Weights of a small GPT-style language model, trained from scratch on English Wikipedia: capped logits, 231M tokens.
Each number is 50 + 15 x the weight over its row's rms, rounded and kept within 0 to 99. Layers, rows and columns count from 0. The size before them is the row's rms in percent of the matrix's.

# layer 8 MLP down (transposed), 1024x256, rms 0.124, rows 43-97, columns 128-191
091:36 28 73 53 17 43 66 47 64 59 57 42 56 42 28 45 42 66 74 43 65 62 46 44 54 42 34 69 33 68 55 76 26 56 63 70 44 33 65 41 58 54 69 56 53 70 65 69 81 69 38 57 29 14 65 54 66 46 59 53 61 99 71 44
102:46 55 78 71 49 52 61 65 62 61 43 41 39 60 48 40 53 58 36 48 52 64 74 76 28 37 45 64 27 52 66 41 87 59 33 56 50 47 35 33 15 39 56 41 34 35 47 60 54 68 57 49 55 24 56 37 64 79 35 66 26 68 62 24
107:68 45 72 39 37 44 61 47 54 57 34 19 53 55 78 41 56 73 54 56 30 35 49 83 57 55 30 58 57 70 19 58 68 62 35 35 48 55 60 49 57 58 51 66 36 49 54 67 87 39 50 59 43 32 37 55 50 32 48 43 44 54 77 76
099:63 44 59 36 64 46 62 44 30 20 46 60 56 48 53 42 32 60 30 43 23 44 68 77 59 32 40 29 53 61 56 75 59 47 49 61 42 48 68 46 47 88 45 51 56 42 56 69 44 38 49 52 43 39 41 31 77 59 51 42 51 91 49 72
090:60 52 38 73 55 09 22 55 55 59 30 61 61 67 75 50 66 33 68 59 40 62 48 41 69 67 58 76 44 56 59 36 43 46 39 71 43 57 65 19 47 47 48 56 70 66 47 60 37 56 40 52 30 77 41 56 56 50 37 57 70 56 68 14
116:67 75 45 48 63 49 39 75 60 33 75 59 64 21 49 46 38 49 36 32 39 41 30 48 60 15 34 66 29 72 49 73 49 45 83 52 46 63 67 65 73 48 38 57 41 60 64 39 59 58 55 45 69 60 52 33 51 31 67 91 57 47 41 41
100:51 73 32 37 59 65 37 27 54 39 49 43 67 45 87 56 52 66 33 35 40 49 59 54 61 69 68 46 67 70 79 49 53 27 38 42 21 42 36 48 70 40 19 58 33 40 59 50 20 51 49 51 40 60 47 36 47 57 81 77 53 50 32 69
091:48 47 65 71 41 48 28 74 30 70 51 33 74 47 70 52 44 63 52 64 41 47 50 54 49 50 35 82 60 72 36 68 57 63 32 51 65 53 58 45 48 29 65 50 35 29 63 65 43 71 42 46 55 57 53 30 64 38 38 75 72 66 62 28
094:29 81 58 30 33 33 40 53 64 47 63 54 57 44 50 39 39 39 61 32 46 65 49 28 46 74 11 34 61 54 51 49 44 46 68 34 52 65 52 33 43 51 58 47 18 36 44 31 70 38 30 64 38 52 47 56 38 42 71 44 55 73 42 50
091:77 58 60 59 49 33 86 45 63 64 38 63 42 43 80 48 53 58 48 72 40 27 44 54 63 41 45 43 52 40 54 75 56 68 68 43 53 52 42 54 54 40 57 45 43 85 50 21 55 70 27 76 49 37 57 49 46 45 22 39 53 74 58 30
097:40 50 52 54 53 49 66 09 47 74 53 41 64 75 72 30 57 56 45 40 65 57 39 85 46 51 28 62 61 60 57 23 40 47 49 41 70 42 40 79 56 75 14 42 41 19 45 58 54 46 46 53 46 53 39 49 62 54 33 55 61 56 49 59
116:84 36 33 53 69 45 47 64 46 88 60 49 49 35 62 63 55 52 49 35 50 28 55 42 74 92 79 44 37 59 72 61 39 50 68 72 53 35 57 44 59 24 52 25 24 53 51 51 62 52 28 67 44 47 54 33 74 51 45 40 56 49 56 63
096:88 49 44 36 41 50 40 35 53 56 57 68 63 66 49 41 18 56 10 39 65 49 53 57 35 55 69 58 49 68 59 60 42 66 39 59 63 39 69 56 38 56 36 53 55 59 37 63 52 48 46 69 51 54 69 44 48 35 37 50 56 76 33 45
101:82 41 62 38 24 41 78 50 20 68 47 36 60 57 56 50 67 50 48 80 59 34 53 67 39 46 32 71 26 53 57 55 18 43 52 57 24 32 50 70 27 34 49 30 42 60 21 44 55 31 61 44 66 42 37 26 72 57 42 56 28 63 39 38
095:66 68 40 45 66 48 46 58 41 92 30 57 44 42 52 69 39 51 34 34 35 62 65 52 64 35 61 34 50 72 89 53 43 56 43 37 49 28 33 59 20 38 52 48 70 38 58 56 47 22 33 64 42 38 47 59 41 53 27 46 59 50 34 65
092:61 54 36 27 37 45 46 57 58 27 68 46 37 70 55 55 62 55 47 44 53 58 37 44 44 49 53 71 45 41 54 45 69 66 33 50 58 50 51 91 27 40 36 52 80 34 71 73 49 37 56 37 51 58 50 48 58 48 58 60 60 60 48 67
100:56 65 26 34 54 66 47 49 77 32 77 46 70 42 21 51 47 40 38 40 36 39 75 56 58 67 38 81 61 32 60 51 42 66 67 51 45 62 34 43 62 57 81 70 35 86 49 43 21 47 51 69 42 35 79 96 54 64 57 68 57 51 50 63
102:23 46 51 57 23 40 65 43 59 39 20 53 56 48 44 50 47 52 46 37 56 54 64 67 38 42 33 65 64 33 44 39 34 27 53 51 55 25 36 70 45 49 47 69 48 11 51 55 55 38 52 71 59 49 23 46 53 34 42 43 77 45 63 47
104:45 47 60 32 21 57 65 88 72 42 58 43 53 50 43 68 39 49 68 36 89 54 34 45 53 47 33 46 77 36 37 85 28 58 48 46 32 33 51 22 54 47 41 55 61 52 41 40 37 83 43 76 41 23 52 28 47 62 69 35 63 39 47 54
097:52 38 40 33 55 55 70 46 77 86 39 63 35 49 31 50 66 60 27 38 43 52 84 65 03 58 06 54 50 09 65 34 43 45 34 61 22 57 45 54 80 39 58 48 53 71 33 26 61 40 53 68 62 71 75 58 51 45 52 57 35 75 52 49
103:43 62 66 21 43 39 52 51 45 59 70 47 48 46 51 59 72 57 32 67 51 24 61 50 52 59 50 23 51 69 47 57 64 38 54 35 53 75 63 60 47 64 51 49 24 49 57 50 64 39 41 46 41 85 50 72 80 37 43 43 17 54 66 51
101:65 60 49 67 57 40 40 29 50 89 71 60 52 39 51 46 58 45 65 62 52 25 65 45 47 52 47 60 67 30 47 50 58 48 70 68 62 41 39 42 37 49 55 20 49 47 44 48 67 50 60 38 48 25 54 49 47 05 38 47 59 38 33 73
109:27 45 60 70 64 49 33 42 46 63 64 19 63 55 34 52 61 54 24 46 48 36 70 44 45 71 66 64 48 62 62 46 43 53 60 27 75 61 52 62 41 52 54 47 49 51 31 35 47 55 55 69 43 37 66 51 41 45 27 61 54 63 47 40
080:74 52 54 61 51 48 41 33 49 37 64 68 57 59 60 37 64 46 33 79 86 48 25 69 47 46 55 47 52 50 76 38 57 44 62 50 50 63 42 44 55 14 52 51 41 43 51 74 55 28 59 82 71 42 58 45 51 57 50 60 65 65 56 26
084:79 29 55 18 49 57 16 46 40 54 84 44 45 53 49 35 54 73 55 26 56 56 61 64 71 45 47 54 50 13 34 57 51 42 36 58 63 52 68 66 37 45 47 45 47 42 44 71 58 22 61 72 30 53 71 60 59 43 62 48 71 42 49 55
111:38 49 72 36 61 46 57 54 48 19 20 48 59 34 40 53 57 50 39 58 54 51 44 29 29 49 61 55 40 55 49 59 39 59 34 69 74 46 23 77 53 50 48 54 54 44 60 54 53 36 53 22 50 44 66 78 36 61 35 60 55 39 47 48
093:51 57 38 55 36 49 05 47 55 23 49 30 88 43 24 57 36 60 27 56 75 41 35 46 73 60 46 56 59 53 38 55 59 84 51 63 42 47 22 35 57 45 67 59 57 25 44 36 54 35 55 53 65 74 69 33 54 36 72 48 45 38 47 44
093:39 19 46 40 52 57 29 76 73 38 17 54 47 71 78 43 65 26 40 72 45 61 61 48 55 60 43 34 36 49 39 75 43 52 70 46 40 39 30 47 41 49 39 58 84 50 47 46 88 18 54 72 66 22 42 50 64 58 70 56 53 39 40 60
099:54 34 62 46 44 56 21 54 75 26 46 49 63 53 34 22 38 64 32 81 53 55 37 49 56 54 54 89 17 53 65 62 35 47 39 62 54 43 53 32 30 71 34 64 44 51 33 96 44 50 58 46 50 25 61 40 45 41 72 37 55 54 40 56
084:34 65 32 60 47 40 54 33 81 34 54 61 41 64 28 43 78 28 53 52 70 55 21 58 28 34 32 53 45 74 34 64 55 66 52 46 86 57 47 23 45 46 67 53 59 36 33 51 54 52 58 95 71 61 46 70 61 70 49 33 66 73 47 57
098:39 65 36 38 52 50 54 61 48 45 28 72 71 72 47 70 37 38 30 52 47 32 39 46 58 49 45 14 37 42 81 46 20 61 73 61 52 50 66 42 48 44 45 56 53 45 33 42 52 45 31 62 62 29 48 50 57 58 19 64 40 60 60 99
092:20 25 53 40 63 43 55 34 40 66 41 09 72 45 33 35 54 58 53 72 68 29 48 37 56 59 46 48 59 32 66 73 56 41 59 26 40 41 47 43 29 76 05 73 41 55 54 57 40 40 44 61 14 55 40 42 78 77 71 44 65 52 52 50
084:43 61 61 44 45 51 55 80 56 38 62 43 73 61 46 52 40 56 49 86 61 39 77 33 67 47 47 47 62 60 47 60 52 41 66 21 38 89 63 57 29 46 48 56 31 47 60 19 60 42 53 74 44 35 49 17 59 46 47 37 44 42 30 19
093:32 50 32 39 73 21 43 22 76 77 59 61 46 40 58 51 51 44 20 41 66 37 46 46 44 47 30 33 61 66 53 53 67 52 69 38 35 69 60 34 29 34 43 60 49 62 69 18 43 65 27 74 20 62 44 46 32 41 46 39 88 60 72 63
103:61 50 35 40 60 61 69 32 66 37 49 31 26 84 40 41 65 48 56 46 38 80 37 60 53 42 55 63 59 50 62 74 28 54 77 69 46 31 43 53 38 44 10 60 55 65 77 35 58 43 52 57 33 38 59 77 78 37 64 49 66 76 24 48
098:33 72 28 46 53 26 58 73 56 31 43 45 58 50 48 52 67 45 61 43 58 43 64 37 45 33 72 67 46 61 53 62 49 56 52 42 56 72 44 58 44 57 55 31 75 55 64 38 40 38 71 60 72 63 51 53 52 80 70 44 71 78 42 55
101:52 63 43 62 36 45 34 76 57 44 49 44 47 31 55 57 66 51 74 49 37 45 55 60 40 61 41 78 58 68 26 68 54 53 57 59 55 32 41 32 04 52 16 30 43 62 87 61 37 39 49 73 66 70 61 34 40 60 76 61 25 75 37 52
108:53 50 53 48 23 37 50 53 53 22 63 66 53 66 38 51 27 66 58 48 69 45 70 99 53 33 56 50 50 65 38 76 51 89 41 48 80 61 41 45 39 53 76 44 61 84 61 55 49 59 41 38 39 38 39 45 59 67 56 63 62 39 60 25
087:33 31 57 29 50 76 58 47 50 54 55 61 68 78 69 61 66 59 79 59 30 73 50 68 69 38 66 28 64 35 60 55 62 55 35 66 59 72 41 56 49 44 36 47 72 61 37 51 62 60 58 60 73 33 40 54 55 75 54 69 41 47 59 59
097:68 40 51 28 58 54 77 50 42 55 67 40 55 40 53 57 43 60 44 38 52 23 74 72 53 56 50 50 31 45 42 48 35 70 39 50 55 63 45 62 49 50 47 55 52 33 53 71 52 33 74 53 69 81 52 75 59 63 35 73 51 61 19 66
092:47 71 27 48 44 50 43 41 77 87 25 63 28 42 45 46 75 74 43 38 33 50 47 64 28 26 25 48 53 76 47 52 67 31 69 20 28 62 64 42 67 47 58 42 72 25 29 45 37 48 62 33 60 40 33 55 50 37 35 55 34 47 49 45
098:53 64 43 55 45 47 36 54 34 78 68 43 52 73 50 69 38 52 65 27 27 64 62 24 82 84 59 42 59 54 43 61 52 44 24 77 51 47 32 50 47 44 50 37 74 37 32 37 41 61 67 42 37 54 43 70 77 46 09 59 14 49 22 44
104:44 35 47 49 48 19 61 50 78 60 66 43 65 55 93 44 51 37 48 61 34 49 63 49 40 60 85 18 45 63 60 55 54 54 88 60 42 39 52 27 16 38 49 24 69 32 44 36 61 52 30 51 60 65 61 57 54 59 70 56 53 28 35 64
097:23 76 63 54 21 62 36 55 55 57 48 48 25 48 63 52 50 56 65 76 43 31 20 85 54 44 55 37 39 60 52 45 30 45 47 17 30 66 66 40 43 46 49 41 17 52 28 59 82 45 34 57 58 23 40 41 42 20 76 37 67 35 45 44
095:29 49 60 58 56 29 43 19 63 24 27 73 63 47 51 38 38 13 56 36 40 86 32 66 34 54 69 65 26 58 49 87 86 26 78 24 53 76 61 51 44 40 55 35 55 61 67 22 55 61 55 45 36 74 33 45 65 47 41 16 57 36 40 44
107:52 35 35 60 63 60 52 71 60 47 27 56 46 75 49 57 62 30 61 57 57 49 61 63 55 60 36 50 56 57 32 43 42 59 51 60 71 66 61 59 87 41 56 70 62 73 70 67 41 62 00 67 46 42 58 59 41 58 42 63 44 59 54 67
111:58 54 88 36 27 45 80 86 66 38 44 37 56 47 38 56 26 55 27 53 56 55 80 49 57 27 26 40 50 48 34 71 67 36 56 32 30 55 58 54 58 53 65 61 49 59 64 66 48 48 72 43 45 47 50 62 21 44 33 72 48 31 48 55
108:46 31 46 54 51 80 84 50 60 50 44 28 51 66 54 34 53 67 73 48 65 59 45 62 46 60 61 56 58 69 18 58 49 51 41 74 56 60 64 48 43 51 47 56 51 27 80 61 49 42 51 52 33 77 45 20 40 41 38 57 54 61 54 40
087:43 66 57 32 33 37 43 51 70 24 31 51 42 59 74 71 62 64 58 33 46 39 52 66 35 55 55 41 49 34 54 57 39 60 35 54 78 54 37 75 58 33 66 47 67 45 48 36 57 41 59 58 63 53 44 41 39 27 45 69 51 42 57 34
080:38 24 50 75 31 38 44 67 24 38 33 57 27 47 21 51 27 23 87 13 51 48 56 67 18 53 33 59 56 66 34 56 82 58 33 50 63 24 59 67 46 42 82 39 42 71 52 50 39 42 52 71 38 58 26 45 53 24 39 61 71 78 54 40
100:59 34 73 67 58 68 86 08 27 21 73 58 73 64 26 32 44 20 53 52 52 52 82 53 62 59 56 37 58 55 75 47 41 53 08 37 61 58 43 50 55 63 44 45 18 18 53 68 66 61 55 67 44 70 47 58 61 51 55 50 54 40 67 38
106:68 79 25 45 58 63 63 27 82 41 71 43 37 57 18 45 55 31 23 46 26 47 53 40 45 47 52 31 50 55 26 50 69 57 42 43 48 81 50 45 55 34 55 46 12 49 54 58 70 41 44 55 64 53 69 53 77 48 24 57 64 74 63 52
098:43 52 37 51 55 40 34 57 72 42 62 32 37 69 51 71 54 60 64 49 47 56 33 79 58 29 38 74 46 43 42 72 53 58 57 46 32 59 47 42 40 64 56 46 49 78 63 48 70 39 48 22 61 29 55 66 67 41 57 62 69 37 34 75
099:82 36 65 73 54 41 52 62 51 50 31 72 72 62 89 61 47 48 63 28 64 36 51 49 48 44 37 33 55 39 46 18 44 44 38 45 52 59 45 61 55 52 71 60 45 41 34 41 56 35 41 52 49 52 45 49 50 38 70 70 54 57 23 40
102:66 41 58 41 47 66 28 92 48 65 83 45 61 45 51 38 66 67 54 49 27 75 72 53 50 50 60 71 55 48 54 66 42 42 70 55 59 54 55 47 71 60 63 37 42 63 51 60 29 60 58 40 73 41 45 24 50 52 36 51 57 53 81 33
# layer 8 MLP up, 1024x256, rms 0.135, rows 44-97, columns 128-191
103:50 59 50 55 53 61 60 36 35 32 70 64 52 22 25 45 79 53 74 57 50 47 58 78 41 30 54 56 73 46 49 64 52 27 36 34 74 66 31 56 55 65 55 54 72 63 49 88 62 42 43 46 33 59 14 51 36 69 59 68 60 82 69 35
100:37 61 37 69 59 44 79 53 40 71 71 78 64 53 37 35 45 45 45 48 35 68 70 49 61 39 61 42 71 42 45 48 89 72 70 45 43 42 51 71 24 58 56 59 32 35 34 46 52 73 47 35 42 34 60 36 28 50 36 34 36 54 50 56
100:56 64 54 46 57 48 56 53 57 21 50 63 56 54 36 56 69 70 28 48 56 23 48 23 46 45 72 56 49 50 57 64 45 62 28 56 70 56 29 49 49 49 54 43 49 53 62 40 44 48 52 58 82 50 50 81 23 47 60 58 40 72 36 55
097:72 30 52 69 62 44 79 81 47 55 49 53 77 15 68 66 41 56 51 73 73 78 48 48 42 32 67 58 67 71 34 74 80 38 37 38 34 71 56 49 15 55 57 57 44 54 45 36 53 60 27 42 45 22 65 46 78 56 53 45 40 37 33 49
104:46 49 71 24 62 48 83 57 70 41 60 38 85 42 41 57 35 56 45 58 47 72 36 50 46 19 33 50 47 41 63 53 32 49 43 69 80 55 55 31 16 37 73 32 58 31 47 03 84 44 40 68 52 55 38 67 46 41 69 61 61 39 69 67
101:46 54 78 66 63 51 61 50 18 56 77 70 60 39 53 21 56 62 33 24 65 56 51 62 62 44 28 43 76 59 52 11 56 52 75 32 40 61 57 43 72 25 91 53 41 26 63 34 51 64 62 55 59 52 61 39 53 50 55 39 52 66 43 58
090:47 00 43 45 57 65 71 47 66 46 65 69 50 38 43 50 54 41 32 55 56 61 61 38 36 56 33 48 59 51 34 55 63 44 65 56 63 48 44 47 64 84 61 50 46 44 45 36 39 37 82 34 36 14 17 86 57 57 52 35 24 67 28 76
096:67 29 40 31 74 49 39 61 57 46 31 49 86 53 43 40 36 51 57 30 60 41 49 65 61 87 45 60 35 66 52 57 62 50 56 42 21 51 72 75 54 66 66 57 48 62 58 58 40 54 71 53 57 35 55 30 38 32 53 31 46 36 53 57
096:34 63 41 65 77 25 73 62 34 62 23 60 41 46 35 54 56 65 54 34 47 31 47 45 58 48 48 54 62 67 63 61 38 49 50 55 71 46 52 51 41 39 47 55 70 44 53 49 66 30 46 30 18 43 40 44 44 55 76 16 56 14 24 41
095:67 53 49 52 48 41 70 65 31 44 47 67 42 30 45 24 42 40 56 63 48 68 54 46 48 44 73 70 40 68 53 48 46 62 41 50 40 28 88 51 73 44 46 59 42 70 66 46 45 56 56 42 38 55 56 54 55 48 73 64 24 17 47 43
111:35 40 43 53 59 43 52 57 40 47 56 46 36 52 62 25 18 65 55 73 57 38 54 51 62 71 63 38 61 14 26 69 31 29 56 66 55 58 50 33 50 72 32 57 51 63 48 34 28 31 31 66 52 57 33 50 50 51 70 45 46 66 38 53
101:71 63 38 69 42 56 53 43 33 43 62 34 57 73 63 74 39 47 34 35 31 40 30 30 52 31 49 41 48 66 43 54 63 41 72 09 45 79 66 24 41 27 22 48 27 95 67 73 57 36 73 66 49 63 60 34 47 39 39 78 47 37 53 50
097:44 67 55 45 28 29 53 60 61 57 36 47 53 60 29 54 53 93 46 48 73 59 69 31 42 40 80 34 52 37 42 54 49 40 57 61 72 57 47 74 71 23 61 42 40 24 68 53 43 33 43 48 61 68 57 38 35 45 40 61 47 32 52 82
104:40 43 53 44 29 44 55 41 64 59 33 43 32 42 39 32 35 82 38 63 59 52 33 42 63 48 49 53 56 45 33 41 12 49 51 35 63 45 57 57 31 62 52 53 61 34 51 63 61 55 65 22 37 49 35 32 63 48 44 82 65 53 47 32
089:28 41 55 71 41 54 54 52 58 48 51 08 52 54 48 51 55 49 44 48 45 59 31 47 36 48 29 51 20 75 71 51 28 25 11 39 17 59 50 46 60 57 58 51 25 51 40 24 49 68 83 53 46 62 34 45 30 74 50 45 59 55 61 43
100:27 66 70 32 17 22 57 22 67 32 48 28 62 38 64 46 45 39 85 50 57 23 15 49 20 66 72 21 39 80 43 67 42 51 45 46 55 48 55 50 46 66 26 47 69 67 54 77 43 38 46 48 41 54 55 43 55 80 57 68 48 38 55 42
099:52 75 57 54 39 42 58 56 51 56 48 55 00 59 43 52 46 47 40 27 34 52 47 36 68 44 71 44 47 51 52 58 58 59 44 41 69 77 50 49 81 49 49 41 61 62 45 46 55 84 76 60 51 58 44 84 39 45 69 31 42 49 54 33
099:74 35 38 53 45 70 25 59 48 50 62 64 51 49 65 42 37 84 94 38 31 49 47 59 69 51 40 52 54 56 25 79 61 42 67 58 70 71 44 46 47 62 51 62 36 26 54 71 45 45 64 42 59 47 69 70 65 60 50 64 51 86 40 21
096:49 33 45 57 28 25 57 37 34 67 52 67 71 40 14 49 47 51 55 25 35 50 23 63 58 39 73 73 64 36 62 66 53 58 44 49 70 84 53 57 38 51 46 59 32 62 40 39 41 37 73 56 32 45 59 50 57 72 62 77 41 58 41 35
105:62 22 46 43 40 40 45 54 74 58 32 65 52 65 51 52 48 51 40 33 74 38 69 46 46 47 40 46 56 50 40 66 33 50 50 54 34 46 11 39 49 64 33 40 51 70 53 44 20 58 31 66 35 52 60 65 49 21 64 43 32 32 69 45
100:71 24 85 53 68 39 68 48 41 64 64 54 56 72 76 50 32 70 37 68 46 36 47 49 58 29 41 45 47 36 30 35 49 29 68 10 42 70 82 64 59 75 45 92 62 50 39 76 68 56 57 46 21 35 54 68 74 52 62 32 62 47 52 56
107:64 74 43 91 64 36 47 78 43 58 65 38 57 20 64 42 32 34 66 57 39 83 38 40 50 59 26 57 29 51 39 79 37 62 32 77 49 54 39 65 75 54 39 76 52 38 56 68 70 56 69 57 39 57 41 55 62 51 49 35 34 78 59 57
082:37 71 45 47 75 56 61 62 60 37 26 66 50 37 16 44 64 59 48 57 38 62 43 47 63 40 35 55 46 59 50 52 58 52 60 39 26 48 39 37 59 70 44 36 42 37 76 45 54 55 48 50 44 59 38 56 63 55 51 57 35 63 27 58
083:35 65 57 68 49 44 72 43 51 86 54 31 49 46 70 63 63 60 24 69 42 52 61 32 64 61 41 34 54 43 36 81 06 65 63 50 44 33 32 35 51 49 51 62 58 29 45 30 45 88 60 40 43 65 14 70 51 55 30 54 59 33 42 44
102:37 60 70 49 24 51 40 48 50 31 62 68 31 62 48 30 53 58 35 35 47 49 41 47 54 64 49 48 65 72 65 54 33 40 42 59 39 75 41 79 38 35 31 71 35 52 22 20 37 50 69 51 54 49 44 57 33 45 58 50 83 64 53 57
095:45 53 52 58 44 52 48 63 50 53 71 59 49 40 56 39 64 62 57 27 51 48 76 48 33 36 34 55 33 50 66 38 39 31 54 34 65 51 62 56 70 56 60 56 51 49 51 55 52 56 46 44 54 34 23 55 39 43 42 71 66 60 51 48
094:52 59 62 75 40 64 50 81 49 50 43 72 50 45 43 32 26 83 44 66 49 45 35 45 69 39 25 66 49 47 50 57 47 75 69 57 67 41 62 59 45 56 30 55 50 74 58 28 07 28 50 54 65 51 36 79 50 52 52 37 27 66 59 65
101:78 17 46 34 62 33 31 45 53 59 33 22 47 62 44 33 35 46 43 81 53 53 38 45 54 48 35 69 12 36 49 56 34 57 53 59 66 41 21 46 52 72 49 72 33 57 66 34 53 38 54 48 27 24 48 29 53 37 56 70 77 19 37 58
090:61 61 32 56 42 51 60 90 36 59 39 54 83 45 82 55 52 58 62 46 66 32 50 66 60 38 51 62 56 58 55 46 59 49 36 37 35 46 59 69 61 30 41 71 33 60 60 50 57 50 63 57 48 44 55 52 43 37 63 67 33 40 58 52
093:62 56 61 38 41 85 26 43 60 83 65 71 22 37 00 58 51 43 33 35 36 29 56 49 49 32 64 62 49 47 49 43 33 74 62 52 40 65 58 63 37 41 70 42 70 54 26 54 52 18 38 55 45 71 45 59 56 67 60 37 50 52 39 37
095:54 40 58 32 47 46 59 57 47 44 42 63 22 75 35 60 57 62 58 46 37 32 25 74 30 37 32 56 24 61 54 29 46 56 55 69 40 54 53 49 29 26 51 76 26 69 30 46 94 46 50 67 53 69 52 35 47 51 64 71 50 58 66 24
086:38 56 56 63 58 72 74 81 74 81 44 68 58 55 16 61 61 72 30 54 48 48 02 48 47 50 76 55 15 53 52 65 65 40 49 57 79 29 52 44 56 29 61 65 81 53 25 35 49 49 52 50 69 51 28 65 56 58 45 40 55 42 29 68
094:52 42 56 44 45 68 58 49 41 21 52 65 49 39 42 44 46 54 48 32 55 46 38 43 32 56 32 39 51 64 40 89 49 19 22 59 43 50 49 13 40 58 76 34 43 59 66 43 63 37 54 33 72 46 45 58 45 58 58 18 57 69 29 55
103:63 62 36 48 65 61 54 32 59 42 71 62 21 60 64 33 53 46 45 45 35 56 32 46 66 59 65 35 27 58 44 57 52 29 43 48 64 80 55 64 54 47 44 47 08 71 75 65 42 28 12 59 66 27 60 71 27 68 41 25 70 74 55 59
101:73 64 55 40 42 53 51 54 79 70 72 63 60 54 29 18 61 42 52 56 39 63 66 67 42 56 23 47 68 38 39 39 48 62 66 45 51 63 77 47 54 35 54 65 43 45 39 27 29 65 77 59 50 52 44 44 62 18 20 46 50 28 67 44
099:50 32 72 17 37 31 63 41 61 67 42 43 37 65 56 63 22 49 42 61 55 56 36 51 55 76 50 43 43 51 48 97 39 57 69 70 28 40 64 40 20 34 75 70 41 48 22 24 42 54 45 63 44 44 51 61 36 35 73 77 43 44 50 50
103:56 62 66 33 35 27 53 71 53 45 71 80 69 68 47 58 54 83 40 81 44 54 60 46 38 45 56 66 50 33 55 46 48 56 23 35 43 52 60 73 26 54 58 54 59 62 51 75 57 56 18 33 30 52 50 29 56 51 65 72 55 32 54 74
085:65 58 32 41 42 36 28 46 53 40 30 50 36 38 39 59 35 60 59 44 62 58 32 55 55 46 55 65 61 30 53 53 42 41 66 68 47 16 25 38 64 59 71 30 42 30 62 52 35 26 45 66 70 40 41 50 49 51 46 33 62 41 66 22
101:67 65 42 56 51 60 47 57 36 77 42 68 80 57 51 54 29 50 58 34 19 87 43 52 79 54 56 54 44 57 44 53 44 61 75 73 71 74 69 31 69 30 48 60 55 65 60 54 64 43 45 54 48 56 57 18 53 70 59 37 46 51 60 56
098:26 64 89 29 39 46 68 49 67 41 28 47 41 48 52 41 41 41 74 46 63 58 55 57 57 46 67 38 29 43 31 46 63 40 94 66 43 41 70 65 53 48 33 26 45 38 90 71 35 54 54 65 52 45 65 43 34 37 52 57 41 53 58 55
095:53 31 31 42 76 61 67 61 51 37 19 73 52 46 52 72 54 32 56 32 41 50 53 38 46 50 29 62 53 54 38 43 22 71 43 61 49 76 25 61 53 51 24 45 78 55 28 55 35 51 26 60 50 66 23 42 49 54 27 49 85 42 45 70
101:40 32 45 55 59 33 48 73 81 54 49 65 37 33 65 43 35 72 27 33 66 37 49 61 24 56 56 63 51 57 51 22 05 57 51 44 47 47 18 61 48 65 56 54 32 51 68 52 31 49 26 40 44 54 27 43 58 52 43 51 54 63 42 49
101:29 73 50 31 74 19 61 72 49 18 41 31 49 64 67 50 12 46 48 75 51 50 24 58 30 34 45 57 50 40 79 35 55 77 62 26 47 47 28 52 37 68 68 47 76 76 49 11 55 42 61 76 37 58 40 42 54 01 63 65 48 51 36 28
095:66 52 61 58 17 46 56 48 56 24 52 28 59 65 58 30 63 64 31 45 33 42 29 57 49 28 33 37 54 77 90 92 43 32 61 45 22 52 32 40 36 77 74 14 57 72 42 45 73 47 46 40 60 76 65 53 45 46 38 39 41 79 63 33
100:50 53 42 49 53 61 52 62 40 66 44 37 70 55 52 37 50 76 69 72 69 32 46 22 43 47 50 24 81 58 49 53 53 40 70 26 19 38 67 35 80 54 28 71 36 83 82 62 28 53 42 60 20 51 41 55 26 46 56 27 72 87 47 40
103:41 17 51 63 35 55 61 39 29 46 37 49 23 59 41 56 56 33 67 59 66 64 44 42 47 79 48 69 58 60 44 30 52 50 38 71 33 56 44 68 41 68 56 39 63 22 30 29 52 35 69 29 49 29 36 51 57 46 47 51 64 35 29 31
105:59 67 41 47 37 40 44 51 28 24 52 71 45 25 66 37 60 61 52 46 46 48 67 30 56 51 42 60 50 75 47 67 88 61 49 47 49 67 46 49 62 43 58 25 54 42 50 42 49 67 47 75 64 68 05 59 66 52 67 76 38 56 43 64
092:45 45 26 85 33 21 52 37 21 43 47 53 50 29 60 37 66 66 28 52 61 79 47 57 54 26 45 62 72 49 66 48 48 51 33 36 44 41 51 78 27 36 51 55 40 47 34 74 42 65 60 69 54 53 73 77 44 41 48 16 31 43 51 50
086:54 31 44 41 44 68 59 58 48 50 45 59 34 69 60 40 56 59 40 62 73 38 53 63 61 48 68 51 45 33 61 55 52 34 53 36 19 61 48 67 89 61 82 43 61 25 60 46 72 62 52 42 51 40 67 64 44 58 51 52 30 56 10 35
104:51 55 61 48 52 29 51 19 65 55 26 69 47 36 67 31 55 53 50 51 56 38 48 35 62 83 48 28 62 48 70 47 56 49 49 59 45 61 70 56 28 62 32 20 36 66 20 64 48 55 26 48 44 63 75 67 38 30 61 59 60 70 38 38
104:33 76 63 46 60 54 43 53 42 45 52 57 44 62 42 40 63 62 48 62 27 30 33 28 77 74 52 44 18 55 49 52 12 31 31 14 84 49 64 48 70 38 53 62 41 38 64 31 64 45 49 71 65 32 42 52 12 51 63 54 31 54 50 78
090:60 58 52 69 48 50 40 39 44 28 31 60 67 31 39 47 60 50 41 32 33 50 50 29 47 63 32 48 59 60 48 39 70 68 47 54 47 69 36 55 72 41 59 42 63 55 42 72 37 32 43 39 13 55 39 20 41 41 44 46 31 57 33 33
090:57 28 57 64 17 53 52 58 73 27 44 30 48 22 42 49 42 55 76 48 57 63 38 37 37 31 45 82 54 40 55 53 63 61 43 54 52 51 77 63 67 70 63 44 38 35 42 63 55 43 60 11 33 64 55 26 40 53 39 38 49 42 66 70
104:47 66 58 47 43 57 20 42 45 55 54 14 44 38 41 27 20 52 67 42 67 23 71 61 88 64 55 71 58 59 48 57 46 40 51 62 49 42 53 43 48 48 45 29 55 18 70 43 83 24 74 67 30 43 52 39 50 53 61 77 40 30 44 48